Weights of a small transformer language model.
Size: 12 layers, width 96, MLP 256 SwiGLU, 1.28M parameters.
Each number is 128 + 24 x the weight over its row's rms, rounded and kept within 0 to 255. Layers, rows and columns count from 0. Numbers have three digits each. The size before them is the row's rms in percent of the matrix's.

# layer 5 MLP down (transposed), 256x96, rms 0.182, rows 190-238, columns 0-95
103:118138110132099066126133136145112108145105164118145137132105153120125111116120106081138108203138149133138100128104154136162145132124134164100111127119086161123135139136111145167145122125158152124079149103120127139165122155153125098146069126133159120163145127099138146152135142172190109129
104:114085142116121108137146134145127097137141122137112095142140130099134099119130151112123064109138171091101104173114090098151145163098160157143118108156132152151074161155092145141084153106154136090145119126111156107101127109104112130134137131136152161150132097148182121120146117117164095129
103:109122147134110122133098049111197165101152113136150100099144143142112103080128133100110126128132114186132144099106118130147124128094187144136141150109193129131124116159120134113140139168119122136122142150153146097108160110098157132112105112131136105118144147139126145092140088135114145126
096:121148168155122165139120165119132125141127183137142110151141120181141140154099106081137105114144172128157135162160096131106132144168103148096143161132134106149083136110150155116159092156140162135164117112119139159120131136132112120175151154105142142109149113183123141139138172158150112131
103:132117092128157128140164090114127144106144130144098127120155127078127091153132136088122128156126167127119155141080123168130132164124084158114063146132088115122140119121121125115119140111150144141122146163122178115193123068109107127128099145144153120136128094144138120113159116103104166144
102:112113153134108126157129128117124116105130078115122123137106126123104067144124118150177142103086122093077125138182147097107155155150089104101151093161120111122112166104147105153143139136148160136144101155132150133134182157118138117140112151138109116150181127131145116096147112152162125163
105:116128089123080109114129080180138116135178103121092122135128142117153152128109123155133134129074106117127119127099113083102142133109088112100073116153181111164158121130122157124096101111134095104113132109153118182160130137166149113140104127096127120126138088124113116146147141101101120122
106:125140133116112157127150101135165144106164139161173118076068126145161151119140097084113136104124147093121105106150131139110136133126114151132093091142140123065148159114131125124141131127137154117116135104159103143154090156161142117145150100117156125141084142099125140155101156184166133132
112:057107130133127137134112131095179123103114093159148135143127135162164118124092162121117144125147163148108093107129098118124143120151123111162142130128137111161175112145196132140128139158111152157131189192117107148114121102117161108123156127145143131141122138115119121095129123086118138158
097:142138124188095128128127110126124155089096104118101122147126171134105144095100154137113115103166120133134147150127119122106101151142149152131120132102117139132114168142134109115144117111073109133134084160112136152134140111135173083165123124104103115089069179101090116126114156179110138140
101:119162102103132117099111151128147126128116159109121142120151168128135115148147189133109150108148107130158109129109096144113098109133126134134089118132121119168102123094139106090104133153088075141145120116146136119104100125132141095112151146101141104135077071112115115147092081155093067136
107:076150174117159140112143129148089081187165136158112143104149115139125164155136151109120109145174144139125103154134108140134091152109172097148104129161105159128098119167103110106128158132134149147117113126163153138132129098170113081139118132127112138124127135091155119167137145134095137155
092:147156177134124157112186106091137142109148123158143100094147197110092126108058153126139132112129102137109088129124155132147089113112132133125103119141142144105139101114130141134122155137104122109148123098097141092141146153093147115137176088116163137115115137115146129145142093093098152133
093:133128121151139110148109135141136094127121187123109075136167118146122106156142141114113158145133117145123117152119119148137149125097047137162112111112110137170103128125103153128144121153128102142147096098131120104122097135124124148126150138136165156127100064114108104103141162165108151059
096:140117110138112117113118155162105124155146182121109125091131154153126164113164106084158076134145113125129143171157127078121148128107129161122117121150074146136119139158104110106166119136111130125163146129118105123137064097123147139124097151100143128134096108120117158112079166102161115145
095:102117123134060103117121117171111071134096109138104138165127128148138127119112119127121150150133148137093114106150137144136140156124174110155161127134076115075178143119093078152108118106121130147130139132134161102121141121127152112129147119107158134149146130078107117104090087088148105112
089:152160159168132146119127127164108111109136142111121121173146126132134138134082130129116119174115166128134144127124137179158097151094113135112136122152136129185134145123090173145097087146111108121171141080135133115159095116101117173153133103108182166118123124114135131152143107145105163157
104:119090147121108111178170136146104163135116087123146151124110120128120082110137121098124110167080153122097112116087142158116131107090098149125131163114183143163146119115105144156157123131142089171139142095135136133172139117085091124129123146111143152122175121114127120124130182139141132151
102:124152153166126078138133148116095153108135180129153101145080095092149148167132143126127105180154128152118138110124137142126135125139102127141144137108092146128157110217116122135128153137147174131099137120117128155101139136103133080144117129108148158097166132155139122124144122127147079140
096:148122138112131129118123134127139077061059137140121150112174106114097142134125110105127133099119099123162124111151135119139105086180123090156092106156116108143123136105152115139109154142096127118106102120162086145143132121158165129090119173130118108102149093123148121118122121154160172150
106:101152137130067087100121128145132145132168114129176134125103106123135157110131161115122121103134076106127131111142095092172127151110119108099128117140132103130139139139096091132139169093144127156152131094194132141147104121163088131138151121089154113114111112147162127128083101084110130136
101:142150116106136139071144143164159157074133142107080109099130187121086123089185137117124117120119116154126137136143132172134123167157117116139111098127114122109141169119131117125161143129139091120144159127151109118142133094097136113147093082139125163158124113170107116133155149128088151132
099:086107132107134151134124122117084098127152105080148140112070111148128114131146116132143137093112146105106145138088097145143151133101099136098137145132137140126142117124123134139146128164141158119086172134119129104115143117157106123186078111096185157145142153140173129186120100103156136139
095:163093137115148097137134104094140091175118115131146120147116143094094154136137076135108115163108106112156133089157105112139110124111156100114105143121093132141144112122120131126125076129141118154062148147174130134120124136192112124113118121139103112129156085128075154134157117126095099108
097:146115096118144116129109092105147076135110167125101104157116144103127119114123111155154078079130146122120123133137112126181110137115128148129100132147130098141132169132099152128106126126120141148172163167127178137063132121135164150132117115166136146140172127134079139100139164165121125159
104:102148071104094088089126087168139156135110110107116140185131129137124121106145092137142102079116142120113103141117152124125136104106141138123119128142163106155147136161140144148094082140144141142136164114131118159133088146138115055095151139139137140122104134158139149115114144093179146129
102:152112090139093097145126120123145135165124102099118101109156149116134116135127145109142116087106150108116113144133131090139082114114106099122141122107125104101164121098125134108195149099083126107077097139132156179173131119140119170146124132119104119133120146187131144159098166113120097109
104:139184151152125180123110123125111172120124110133152142091128115086155121126162129085141149094120123140151106119055129103096104132127099074096134094116144130140114156157078083101148139164144102104163099108131145149162108144136120130126129124089113145114147138125119143114124150142130131106
099:119088168107094147116118122143107119138131143149165132168127110110117107114142178107164142107148131162114070111149164122145174098153107119142124150147129098167123135145153100108147183149133097108114095120147096115088134149165147090131089122132121113171107130132123117129146139133175093140
097:110146141124149112088122128102125146137136153128151140111133105093135135126124104076098140126093151083111091185106103085144170120114145106177126121122082122151118098190141133121170085135122124117100129130100104172113144154134132112143113130139131142119165149129117128170068118112136143127
099:129128108115128200143141094106154102115149151147121101089131148114133109111151161114106139135135112109152122105092114152125153146102130146121113102135177125103145110154117146106085155106151144136099107146127081100135134109185138137134134142171118119162111138157130106127175136128192172155
112:126090153113145138142172133121103143195124137136134124075105131114123110142110113173115105121108153158152142142102119130118152150112147121138098097120158117105168149140110138143113102122102159129102135123159136184115092145132148129171136072130131124055134108142091075118133143109124124141
098:157121109118125097141070122112114122153152129097126155116083103165162130132173109138111118174119150159139153141146123131142079112094126147119165120119168103154097141155158147147117129168129104138130145156134126140102146131124112125123171116126104113092148126167092167108116084163150087158
091:106128118110133148137146110126088094130083107100073101158148138132134137130141138125154141164119130117108117128113125141126153125143148096161090133178117113145091140112148116108120125124104132085116114110145124114096169137156146123113134113096054156113165067091105089149144096136167134112
098:130137104111144092133094096131126139146143122110130101094098158093141092158166128136167153116139173129118143113081148094050126153120097140128147089098136144157105134139115101147146124142126168134159118129156176164163097154127116144103156168150154113121133105142121096143134144139126112133
102:108139170115155138155075170128138159166124147145142109123093106162136106164158134087143158099135159121117136134118131107102101135133157101088144164121107095150173132102078144168138114167122143147142128105138098089135130122137137090130123110112100101114096123131096134146119119101133122186
100:134120116158121110142139122136146133119101092098134116121140144138101128049159133122086087070136103129119127116138090154100122104133126165132091129080130136097137146078172114125129142131108084089104140143139171100109134168124131174156099131141115097121141150151120116119141110156158127114
098:149104108114143194125130120142104140136137142103127126123167112108112153117175100112125105155137139137100100081123117102150168149182152069078118120107141102129147117118077138166136121099107158111157134143123082118113099115094170141148117102135145137150149116129113166110117137134141155123
102:139099078136193115186174097141140083118106151085108135131132125118132144140106104116167127154109115114121118134129177136140154116137106081104111166128129127136114102165161123061118119082099104129087113096170151141124139136115146139126129115140126139112107139124156136141108136101123134150
103:100132143132109105128105112150122116100092178120105122089101134124116144144145132148115097147133115136135164140148158097126188123164134116115133135124120157136146130106118113099161074075091126104105104123158136135098139107125093148123110182167095155133121084124113154081117137166105139163
094:127130122171109131161127128171096138119171058142108129151141125129084108124114097127147101170117160141091102144165142118093157100160145134147139148138136156156131135150137161123154164145131100132150125151142113217123153136134117122114098098133114148113125137109179122140128155125121144111
100:157111178103152092099095083115121139131135137125096128102053135134139095122125103135102103118092148159123102169140089133106123154083180090131172099130124136084125105110141144102138142155128124126121165145152138132129143074131140132129114131137111123126152112107105112135107160151094109134
102:131185151154173096156112136124154139124133151160130100146199124146113116120174118117145153148139128159145134147109105104097101123130116148119138144121136156144122067092143122128081142078142171096137118140152125112133101119143096096128173134130103111110152142138129160122126147089112167139
092:082100141131125120078094087112133199107140109113132156148108130127110131109144153148137105121127150134123172132153137132083149163110172165138135091141153125134135170181135107132143135122178167093140180118133149114118140150137150139134137144160148124105112134153125140181118131099123142130
097:130104107146142049107147144141112145143182091098141110150124149147081165115161096115157105120106122121123104119079153137142123152165167097114108134140133113137139134134137116131129085103129105110122118091120155104102141127124103117169144167130153150147117180132101144103146115099103161117
096:123143109119114151106152122102092106137152163105095129124120137094146080171137145124102145173123160104152123087087160119121161115148127108137134123125127145138108076133148122108110147101126124115113103176157172084083132099170089133131137091117117157107107133142109146083134108088112129142
101:105120097110099080148107130094123128142160083084092131122094158130153165135174152100140104144119118151119129084115114106129130134163133110138161151114151147125153129128096111152168095164102145113185130114127146131115112128080098142090099116155129147120124093170096110112117126124144144096
092:125116162121157082136148135086149132129164141150135130104115135152109129159143125146100120177128117164110122132098131136159093128186129134156145138098112120147153076127169152115126107146144111192114146127137141133131136090156146139138134110098093129093128160159129130113081128124188168144
098:172154150125097067125140144131161091093100135161127084118123144147115138114111140128147143112108141158089136093165120114123137111146143143128136143151162155148136098133102128152195132136087121096101139162146135105133116154116139143160130093157120081158104116093172113130111130098142089131
# layer 5 MLP gate, 256x96, rms 0.345, rows 191-238, columns 0-95
104:156117126131126167147120150151154112134139132144152064113141149155084144169143119111121137124102123146108142124103144122133124144119153151133116098114129086132101119095198132123169121099086139167104154128124103140138154107081128161070160173123106107127130144144089165122103120109105132109
094:148116114140141097103142145069096108146115100130118133090126095135093072116166126098119126125150101097135181090147102121120125156186150074121146135119116132150139148135126169115126140151162103170131138115109112161118112112140107161150112132121140144118112131086123102104132182111141120096
099:114074115145149103127121107118161113122116156159102076091194152100129091155125121137158132117118125164130149127122100159129130167108157137123178100145129143094137138126118121140158070127131150080131120158099167107087130128140118116135152110082136138118086149113113127110138117135137164108
104:084165133105103147132153138106158125182134155116197132124154157171137117108137128106114114112142164138119124119140159106148121111095116097143096151174105140115134143123180154107091123090177128115102133120134122146123155136167087115162149179097118126127145108131142130138108149144104123151
102:116131136156085102161145161104119097100125143137115165141137123142111115109096155144156182121114139103090112128116168105129132171108130129124135142093116117110162076095159109140123155154103139088160106114117143146103135084112107097132118134096116170144145152147144171132066107108111114125
102:140119154134147107087147083125131164169119144134110150083100108125141187117138146093127135129103158108136082091120156119148120113113125141124062134170113097141128139128131146096152118139153119115146115143089177110129088112097149102129143142094133148131068113148134134104129119122100132171
108:095118093089110096123106135154131089126095165129117122135126101088146169096117119154126099163121112112107121133097131120158139161110178128119104167128103159144136129144113107131095118149109082095128128142109125107168084084142154130185102115152113112123148134155100117115149091089110122149
103:137133116086126114128132153121110132138146164106168108147163104117157136093148142134154143167130155122095113110121129191120096120158123098195128108147092099171105116135160129129156138146135143109109127156123103113129080104136103073162108117133148136168095158161109125129143137151142168124
103:115136101099128093140130113126140125168123138165150111121183132163172163142126129099091143100141129068132169093103091148098108131154155091138110119171090126150110122138118171125127109145152156119132140138130096113133116116169104156132147114146152099153171106129121157132126142113096169097
109:116140097163172132197128097132168143143105129117169121108110106106112147148108138110085131155155155145103134152126135071149112120147128119118135177128128101144130125196097131130138095157124138129104108175132142123145140143133143155089104113134157136115086149129118174129156108115142156149
113:117136115171097125120103123122137071123121143090113108154134159104092084122101117122159141111152127154116143119106095166142129104112092137141101124175102075095151097091113116123176089098157119144149147153111135134122111109103144182120126113103155099132112125135130120110106147074141123109
094:168110135082155164120106121139133144132138089146075130103140137083126107095124106133149147095131154101132114170122137135081149104126113165131166172140144149128091103129153090109110111149121131098086144133134086136115094153099125098158134131152102183118110127120112110112084149151137105130
087:167124085140142118124133141131093138128096070102095165060119110114120168101128121091130099128144093136118131179122140157137134129090115104125110161134144116092149109139105132106128086142127102129131142189109107148109131128106118130145090130147145140198141115118099127124112169131150123126
093:101079088104148113142117169107139092084158168125128123110119085097130133117105118101141125149163144156115089162140093120140109098130117157157154160116154108130115100146134092114129133119147134169104117119187124138181106141123114150079132122139143126116171080112109124149111140137118129102
097:108083101097131113116123118147108121117180165160137126103161148113138116121125122146159085137130151163156133138126132162121125140117068122111108154176120139077116128137136169133155097136138103137129127093116098107118155114113122134087163171098141082115164091134141138136118176121149169139
098:103137115109137191140140150119106164143094132148122154107139131149163134124120101184111102147130101121121115129165135118099148149098115141142113175099147145132133067094134133117117108117071122108122138121128133154072107106090104150085100113143128109132088141145113165079147132123146112154
099:154145115156152102130135117090159107135139153119183148126131136135119177059147152120123110152113115133088076101118152112156130096152153149145129136149093140109138125156146127137122120139085102092071093098099133151093136110099117079118115122133118135126133115167109126121112130108142136078
096:119123111106141051160108170140126150071111108135144112145103113174137187115103128122072160139161094152159130137156128130117148075118145097118104135141094129098154175135114119093115119094102134130113105128130121134101146123153100142129133136151141105109112134152096155125106112123134130152
092:134080122137154146153124150127086107073143141124102111146122119135118142090116118125153134131145109120071124136097115115130108154104110107143158124052127115164098144138115089124105116134092108120138125113127126135117104097124132065156124120159090159099104096104149098125127156072149112121
105:078167140141064139159149135122174163111129116115122086075157152167091164120143168133083134140130105142100131157123150159108127111147119119105147099110102124121161141136145122125101102122157147106150125120129101125139109116084136123135146126105108150136170141143065142112100129125162126139
107:114159120114169132117096133123134134101133107117117175150136133146090163125150175075089120101130129159174113113118152140138088152153116114133143115144162120133050132140087088122122089121139122092131149149136133098122147127159108099115132132119151145154100173136118127110169164140102148120
095:131158133111119135128156145143121151104170122112167134153105125106148160174195189146104140110155182100142130084119116125092135121109135112096111124181159163132116103104127136149128148099117117119113154154130113145105161136107116116174101117148124168168118102123129144095130119141117155117
094:108099130120063118131161134152155165168142162146095147159113094110127127178148148093132146075112128097133131154155128092108151148147107126111111138184152147112130131104147128104120122114119138154134163108095107161161088130123127163162130090126110154134137137105143116126111164136129179139
098:126160090126143147136116111146138164124089175089122101125108144123117137178098095107165171121129174169135114109090115089179113126126121149075140121088132108100135143092120144092146120123186174126128144149118119114136075139120120126108123152099168113116132150122127122135125133106114129128
099:140090114144144097123097139113155121142141146110112166079135139144136145141127144126113119118115106103111131162122085168119169100114123079132111114145072122142132111139119153156150141112103114183137096141091176133153146130091112128106108154121166127183147130107084136142157166153100141145
107:142133122128137094114129152129136147121136127129105137139074157158132118127082121113135184145181070141093144101114110151085138136103108181105132104152113144140103104135140141174124092158127084140151138157125098135067126146116122121121144090154147154126122102101129148096159139124144142100
095:138140125117145167126121134141100112130109098129126169104137122108124137085147074093108112156151076118119136088093141126131168164133117135100130081134092111146147155121152146104135131160153101157142116150096089105153102143129159154102130136134127134148145097139140178093137066100104111120
098:138108125126114129151134093157084124097143172130149130127156123149161109116129139130134148098114177137071098083085176124126139131137128147108145151123120106137102151125159133142139110091129140146114172091097128129161128128141124166182107146122109108133110140167132147121106129152208108127
095:140100108106177105128130144163143106128137179147154123134125097117118129157202180120074158151124122115132152139171135143132113138113128158108117119170171088130111109140135134171126150163097102135124138157142123140130108131158143137151131127107104106096136150146126138138124161179086107150
106:107152150144163134124189106121139115147143124083134085154173135155098153108089082127136101147151141102103144124136066092118101126136124156148110133156116150154142105151168149091125116140151164103145115115104121136083128132106158105147122132123137162152149124144171135124159116129101135168
107:133117075109142048174154125151112136095106123142126122126161117121127155143098091127120132134123129122092127121138128132131183103111133139128112139164144108187130114111105140131134123113120085132152100125113136102147118150103129134137079131202135103132085105156153125148121136141150116077
102:104129131127104115102072131146131170111125138154109170153100140124069161082105135119084168083130123125144120111140101160121154123138124119151162148115135144164092142109110135124120157131124149119128092108116116167120128130125091132125164131157154147105057131138099146123145113120176092120
098:106182133136136114116127115130122074120104129140103130103104099117179070145142168108115122132121114116153149117129116107147075120120162117154159130129149117135102125105100136161149130110147101147132139112104169124118132083095122132160126131128113165146082149131157138110178141165113179085
098:143105143112101106153121142094124161161114148115127139102080166106113113130090111116090131109192124112170143148114139119091131110116098111141154089108106118172149079102132148124136101094132103138136120117168162125054103091111116138097115111126143121120090119139119140130101113152122143133
102:128149133174126115128164110125115116125131138082136116117091142121120120126124070122124184145121169111125137134092042125152171119119152136140126143098118135153114135109131121120119085174092110130116118140097139098119148115129150168155131135149137116075103141086147150169128119118096165122
099:124126139082117177115119086136129088151091156146114140125125139176107118112141144186131123129124114113147129173133145112118120125096164125108091131147107118157158118158173113134091140134104117140150145111120145151172105093147125157183117112133136141122169181139117158114125141080117147097
100:107111147133136171146142122135124082096187137137109145148116151096170086131159118179195120128139150110100113130095150146153153108124129173166119128139138087069141132096126118117117122120136089113104114137088122113134111124114132153157136134096121169122125139131112120112091137095120105163
103:118154099110119148160100099104077114136136122124128139098127144164091144114110134154114138135129097129120124129075143098153090065155134122145121117112126134159100131133116187094066158114091157123132130082089093151137142138148128126171155125117116162120131149108100117114129112114156115097
107:115116119142126087164131160106135145135111082116142141106133122084133136140120151113130128155164089120111100139110121105136077137127143158154135094133106070070115118151152104185140166130137110120094097113153108134129106107140134135105119132121120159115124139126139145111093210142115104093
100:132144132126124162141106142132124124134118115127118127137137127079177122159129172117142104135161095069154109111127116117142155154120144120086155161098162107115092115129108125083085078077125089091123119143133159119129130115105148123121081121142111084140100138153110114109145078089115144136
090:120106136118111107147143121180096085138133127138116133084121138080100133104114151142147170163169121146120144109096141166145140092102110111104115132124154096129156160154119144085143156111128176155106097075151118112114114101079128107139124101136140124137125173134094151145095146096138142146
100:129169169126144121143147116117104166110112121135102135140112159138158153129113173123139137147115149096083094141090081152093147143121087142137164125094158122106134107113115118131112106111171105188132093141092129154102092133112142134127084102128146136125164092072131129122161108146132144127
094:080134081134152154111122120119087138092082131160097140112116117100091129172084094115139110098172153079102143132121134136085120162120133126135113121132093114139121109103161099099166142155164133130134137161093126126094125108130165100122109121145141158156136163101098132155137151121115114147
102:140117092149137097141136147140166095152118127153104165121122098130150119098163144207141086119136167104145114162146098157137155140140098131123112157138106148148104112121161147117098125132136122104106117105112133112116097139100096088127095078167119102163139113147147154141099123146136076136
103:097142118090140141115142106191129130176085127105101141132134194143122078154112102154146133117183102157153124148130128134105132130119111163137117180120126117127104132149101129135161175138113110141123114119113150131114113120112162158068117137133112100142120148118125156131142143180132099100
106:119120073127131125116127143119087126120107136142104147077094123162108116115150114113125142196135181144143148189099145076128161151155130094097104157117102149126138135118121115139136136157140110156132126116115150119166115136108136075130138103162115133136086123150172103173133099131131136138
094:101118100105132105140120145166121145093132125092169107160107115114119100132152136093117149155154129118120116104177148183117152153123135145146178115126148157125092128151106091143115120158105157112106126104092090127117110138084123086101137173102164150120131146083111137129131149164090107126
097:142164129102114131150174146140177119095119141127108091130096162147111172185117131114120088143159117172096145132109146101141161165112168115140095100153149097151168112111135141123138120131122080133126133125110092122126130077127103099136116121130151122110116112124176173169126122121109121151
# layer 5 MLP up, 256x96, rms 0.354, rows 191-238, columns 0-95
100:163145133149143139153130149168131171122113138146134106146114093110126168139140110118115149126155130136120137142142122131155101132133149147128113184112122108127109151162132068134114090148135159134178094097138127127133109139176139092130198140095150191130171111098122116154147136098157131143
100:116141078150120163158141155089104163118143115129173131176098118122124131158132168143148140115117134110135123136090139142072158107151130136139170127131097111119125170080182149096149127124121107151159132141109149093108150156134101115149159127142086161116127111115094161132135140097098105118
092:130147105089126106132169115158114111155101111095111128178074104115113131132119119146129082150149120126113117130101123134157187116129108149143112111139141096143143138129131177124097138164134097098110141131133145146138164142152152087130094157161129175144135087136154134154067142147122088123
098:101117116153104104118138113169087161133097085115148114180110118133154129133096131142142140150094137100092117122122147155155132105190135122157141110142151123134118105159073147104115127112080130106099147099139096127119114153123140142087112136148140112142106145137084100130092086182138110118
092:141107141142093117168151132076136087097121173133114190133098106127113117104087123126146158126123130100065104137133174112095121134113127123155134129096093125119134093097136144182111158133145113071133102155118120143113105130110116104126123159096136156152168126139141137110102111114110114114
100:155158163161145157086127071120114172154130212133100173116107137137136129112124124138144121128124123151165108138097107126093095158128131133113145108152096169109095130106133121119154115154123103148120144142152152130093120119141163130143130100095115132093135097137150185141101107138117135151
109:141076157124120109125147118163166124158111132118092134094144090147135182106143140114159097142131109142123104129116150142107143129115159137124124160134133161102106089129104074155109140144060106112161121149173121108116110123103153148156142144095141148099142110114138120072154090140115128108
106:087129157088140104166109096165133118132145128106138132149145060122083092120117110120098101120124130150153121102158139131125105090115119124144133120100142107177125116126100142047104119112134161122129119100094127123106140138120108181154127169138140125148098175162139118103140137111128140110
102:136137128167135144134116114093144131101145126102110162145104096101119106101092168140099105117111100145167089160163148141142107085107146152139119096097114107115153158097152085126080165111102167100096098121122138100144130121098108104149117121105094094156125143168150109126122115121146105099
106:141143191131101125120148119112106108114117137124111136071134155129116179160146124095134107108170064085099105135138141139117169132122127099128033132151152122114134126140119127119106156113139110126138151124123158120117081126139098097167107114134142101152113130120120128119144115113121159156
104:143145087151139116121177103119123099140102121124119143112115091130137120111153119161107118125110122134205111149150082140101083131153115142138135114123162098125142096113134058169065134091134111176155118139138175119117131132151120137158113103151155132137136124141143119127147135122150149091
097:072145099134119110096094082124114118172122065111113153156137137150116164149134120152089125120110152150126162123095140138168122124118122114102157182103077151158125101124093152121125120162128113145144155146117126162168123149157129167125131159134139133136162095163129132157116127142102146136
098:103106136134128058127121134144098120164113141123135110153133096129124113121122093129164134112171149137147138126078054164119094147153139130112149147103106127116104153157120161162135126159122157139164090140127109101137080146145105129133125077161141116122113176147127094141128097140102120137
103:144131172126143147150125126114174148100140116124130181123141128105133133103161160116173141127139119101147143127097136144090106154159133104147144132154157136124108160121148184156178129104143113080095151163096107135114192119137147153180132165112111124161157121111140118114124127126099151120
097:195161139167118144095120127139128117109093134145110166147093126126146087162130143147114132139109111098116125135136066112111131109079169118106166115130139172127144152112097124150151131138133171162145151147112111135130094145147086123117158104106119113130088148140083149103086153124118113111
094:116134157120154180129065084154135130101165178179156145121092150145118133138088155134119125129156188164118132171105094158145110150121137146103100121131120111116135137155142140138121140086121169142191138113107123129115092128134123108161144128115120152127136134097121128143117092131113144137
102:088141100137102143143186179124116179147157122128182083127147148127105133140114090122137110135113144109159140098119145162109098125098118188108112121133135144111119102144139133082111134138151098161161137081132110110114099109150141126096125109120096121107124123133117145174110164150147130163
096:160124120182103109144112158114137137055115140104121116154120161108155130101114110139151172148134123143110158136124154116112152144142137126115105137165112129115152153123137129131136138095071147138106133095120079104124093145131095149111157163098111154103123133125151088095107101069165114125
099:120078145154110164124087159137115130152113123084146112168080134148094132147133128085181104156173085133115119157127094098152145125130092125114135111109112119126154129113131116158147132141124082129161093136178109117158148124132092142128129109140152129098099143096108147090141172114137136127
099:120133133161151146158156097131129159154148120137105124134127129138130120132129126160159138170117056142120112139095132077124093070099142140117129128140108169148157087119158104118143114125102148131102115086126154107143117130116178076104137124136156123156150104088172105168128094133112121118
100:130127123145130106158124144107097141122110126142117114145127123115131141117052075165114174146148109124107109133133141180113147111129108070142157171110105091124143138147099134094114135154113098143112102117112169166148115107158100096126129105149154093124158168112177105146113133148147140126
099:117109127104136123110138132137101107097103109092103159088118106158147153146130119130142137088158110109120115084130143132147208100087133132128114140102141121079137146106122125133112131101065116080132174149104119132175128118093096124125125136146098098096099159154115127105154130105110122141
095:161119139106116128130125112115141160077167118123087151113088106144133115116082128108146098120124117110145124152121137167102159135195097106166097141111111125112067158139145163092119163126100159114098130126067120132131130103134113133124115110135155138121112125096132146089151140097134168138
095:154131150135110162176114097153120114147119121120146118102118111132146129114126137105138076135138118093159127174095149132111201102119112117087097109137109138153127102132165105110143135164117150155131160119099114157162087152150155109078142130147172104134125132138097153109123133129182156124
102:118137142124156152146086170098091144124155113119093103113102097120089147155128126078119112155091120100134119110134092155149121116163114154143169141094185166157126110121142191135128111135165133126110129113129100144152168146159154119127133121123084120121089116135151142110165116148140120099
103:119148164150112111103101146137123160133138123136083117124115127132095119085100138120100114138112147131129148116146075097126105136117117116112145197169121146138167066103137145121169148138187142105108180122141150141138155139141133083119155110107138125105085143150143094128138130095161131138
100:106134121152148135126140092129095113138140089114101151100177077143120138087171134095138099125109141106102102127187138137120117119129127146114135135141101143133130145100131125138153143149089148112110135105088124167115080166124123141098131139098132089187177082141117121099099131123105139096
095:151093152136131111133134126149132089109142115121157129176133113141141139143138135103174146114109153132139116135145137146161154119156146195122143136126153139116093138107156160099122151118170110151142125103106153135124077107151187151146079071162107112116094162131138099116098117145165146135
104:103119160135143162113152097163106144120133112115110153141096166129122091157112140111112123103115131104171099142109165147117103132133112144114123134097163092140103171109153143124121146174091133111111183123124122173182145105159123134135138167087107120135126125122167139147175129128186130116
106:149137125127117145118098121172132128145161120159130121096126143170113132098150086093105144107129136102131125160116122134125137153196135154130141093144178091153152148120170144067079162071118149110145127146104115119129101144109156143159116134149127137165156114123093126131158131108110140148
110:130111116146124124098147128140161143175145123119094115128153103137153141124130135108153132116127109136096121164148132129111137093143066117137122135146146121122133167077117118087145113136136130160119120115179152109117120132057085136136176178065138131149150136152142128097131144170160101115
104:176111113128131138129115130129110105086098115155124072074149141173143119141133141110140088147096122089124166113123134109126077130119143112087062153108140091096124102128140103140145096087128121120173150132138150080110133136143158094106119152113150128105133132150141109126154149137097119122
091:083124130112114166140109112113067129098119148115135122077138120086142117150122097135112113195110171133133120124163117152132136132127122121132125089151130130182133115127168139157093107135123106075130111128116121129120139100137131074114093125134125058107112110117126128113151169105098151126
097:145120134096070116149135127094144115124084164131146128118143137103112099121095111131144133078129136115152107100095168108084110147148110127159167081116118108180151110115121132127149119137153097129153130122166087162088096115132135128112151109126141132094100124116127155148104158187099117132
100:149151114159104117110144141127137139115112118123113146148133182117062107095127132079112115115104130108115134144090112151109164079135140182155112122096133184157107120119124107129156078130125139126118113095131112125134162167107166081116132136133107119117146130093153093146160103119088122109
106:125106075117081135123127146097102136093114171124154116128139098073153154121139154122153169116131138117100112148133076141185141144123111135131164124097204145096111126145091148118144131132141131129136127127146110107094137153119115099115148133114138103091101130176157131178126113121126140138
097:121127129134127129117127138139093143093145133138131100082129129103120064140111131117169120084128100151130114109101144149120102112104143108086133074135158133104141099150101102118144113105116112104122106130070134153105137164116138095082117082120099155162151112108112132110153145076144096092
101:142127140132170166141154101152112132107147130101142088109131136083147097126126121113167107109110188141138090134112120115119159145117164166108128157161137114098122090105123109133132124145192126176143157107150148095128085154108087133147133165121134175120116134146103144145091132126109106150
102:132103148140162094117101115098129161092121119130131144162132149074100133072129110121157117142158117140136114123146096121113126147158148121112114154097142170120145174130135116100162167163135152103124082128099099112113068128112129117081143162120117151153147120144129103085130135172113149103
090:126119090172082138118086114132151122141134136133111132136129136115144124152147157126158130091113107139111154142120111134100153113155123112161138145123141204135156152133123103117161150121108128088126103150128117082179131144121118165088105165110111134096088079093124102081101157125123130097
094:122153123109156142136180093109111119105102135125138178090151114139193170136112136118124123129114159130139127091170087132160132101129155104139134122140122177131106092173104157166116165146122146142126162131063122102155139130145148111111120144167122141136157137149115157094110125142108126125
105:130152099128103144134120126129122088134120131085142152127132125119094169118119133140157127128153137133179149116168112101106145142071145105122125156123128071092122142138109139126115155195129087131131140137149094154105122096192166157153153110116122100133103086125109122127135167106124087133
101:157133095126135160162126109080118155095130157131106109122152108135102124140101155139126074132124134125087132130136162139132112132130146116156127115107138150125093134108123135118150134149141136138104159141104103055111111099094119114122082112137158171157168196125120129127150191140097120145
101:167111118103146111123126156059151172119141126132110143143119099127067131150149106134141134160116113120123132118136134100128099114126112165127154092110188143124118165057133106115154127133147081117090118150137106121142108148185128107151121093132117162106137121136136081128137103106108129129
102:120106104178119100128173131091135107118146109179112144135118119119104148132155113128093095111098133135148126137132100117101114127080129117131140134161168086101174142144113119137066131114096092126129162140153122181128120156141090143116135135138112101083153099105151102170130132089133111131
099:146156108142124157109130125125088123122113158127098163112102109107104148075115153144116141157139163164131082147129148081160135185119113105090156162130167144108156118143132125139105125120126107156116133139167128127100136103115126096124160156120151097108113135109131099145119129080203142130
095:136138157136108125136141131117097099141081122097117110100114132159112120169088119173097111133136173117131144108128115087124128107120123139076115120103138112111106125126140204117082123114141119150113144139162132132159105135211119154097157155101111113110135136139146148113143119099160112162
096:112176145125086116117157157118170137082113114147142085129116131121130157133133093115090089123142145114112073133142153071130139178081156131158089135144139083108150161078110139146126090115144098111167131124113141131106134112124132110118110104147127113156082138115129155127149122140131139145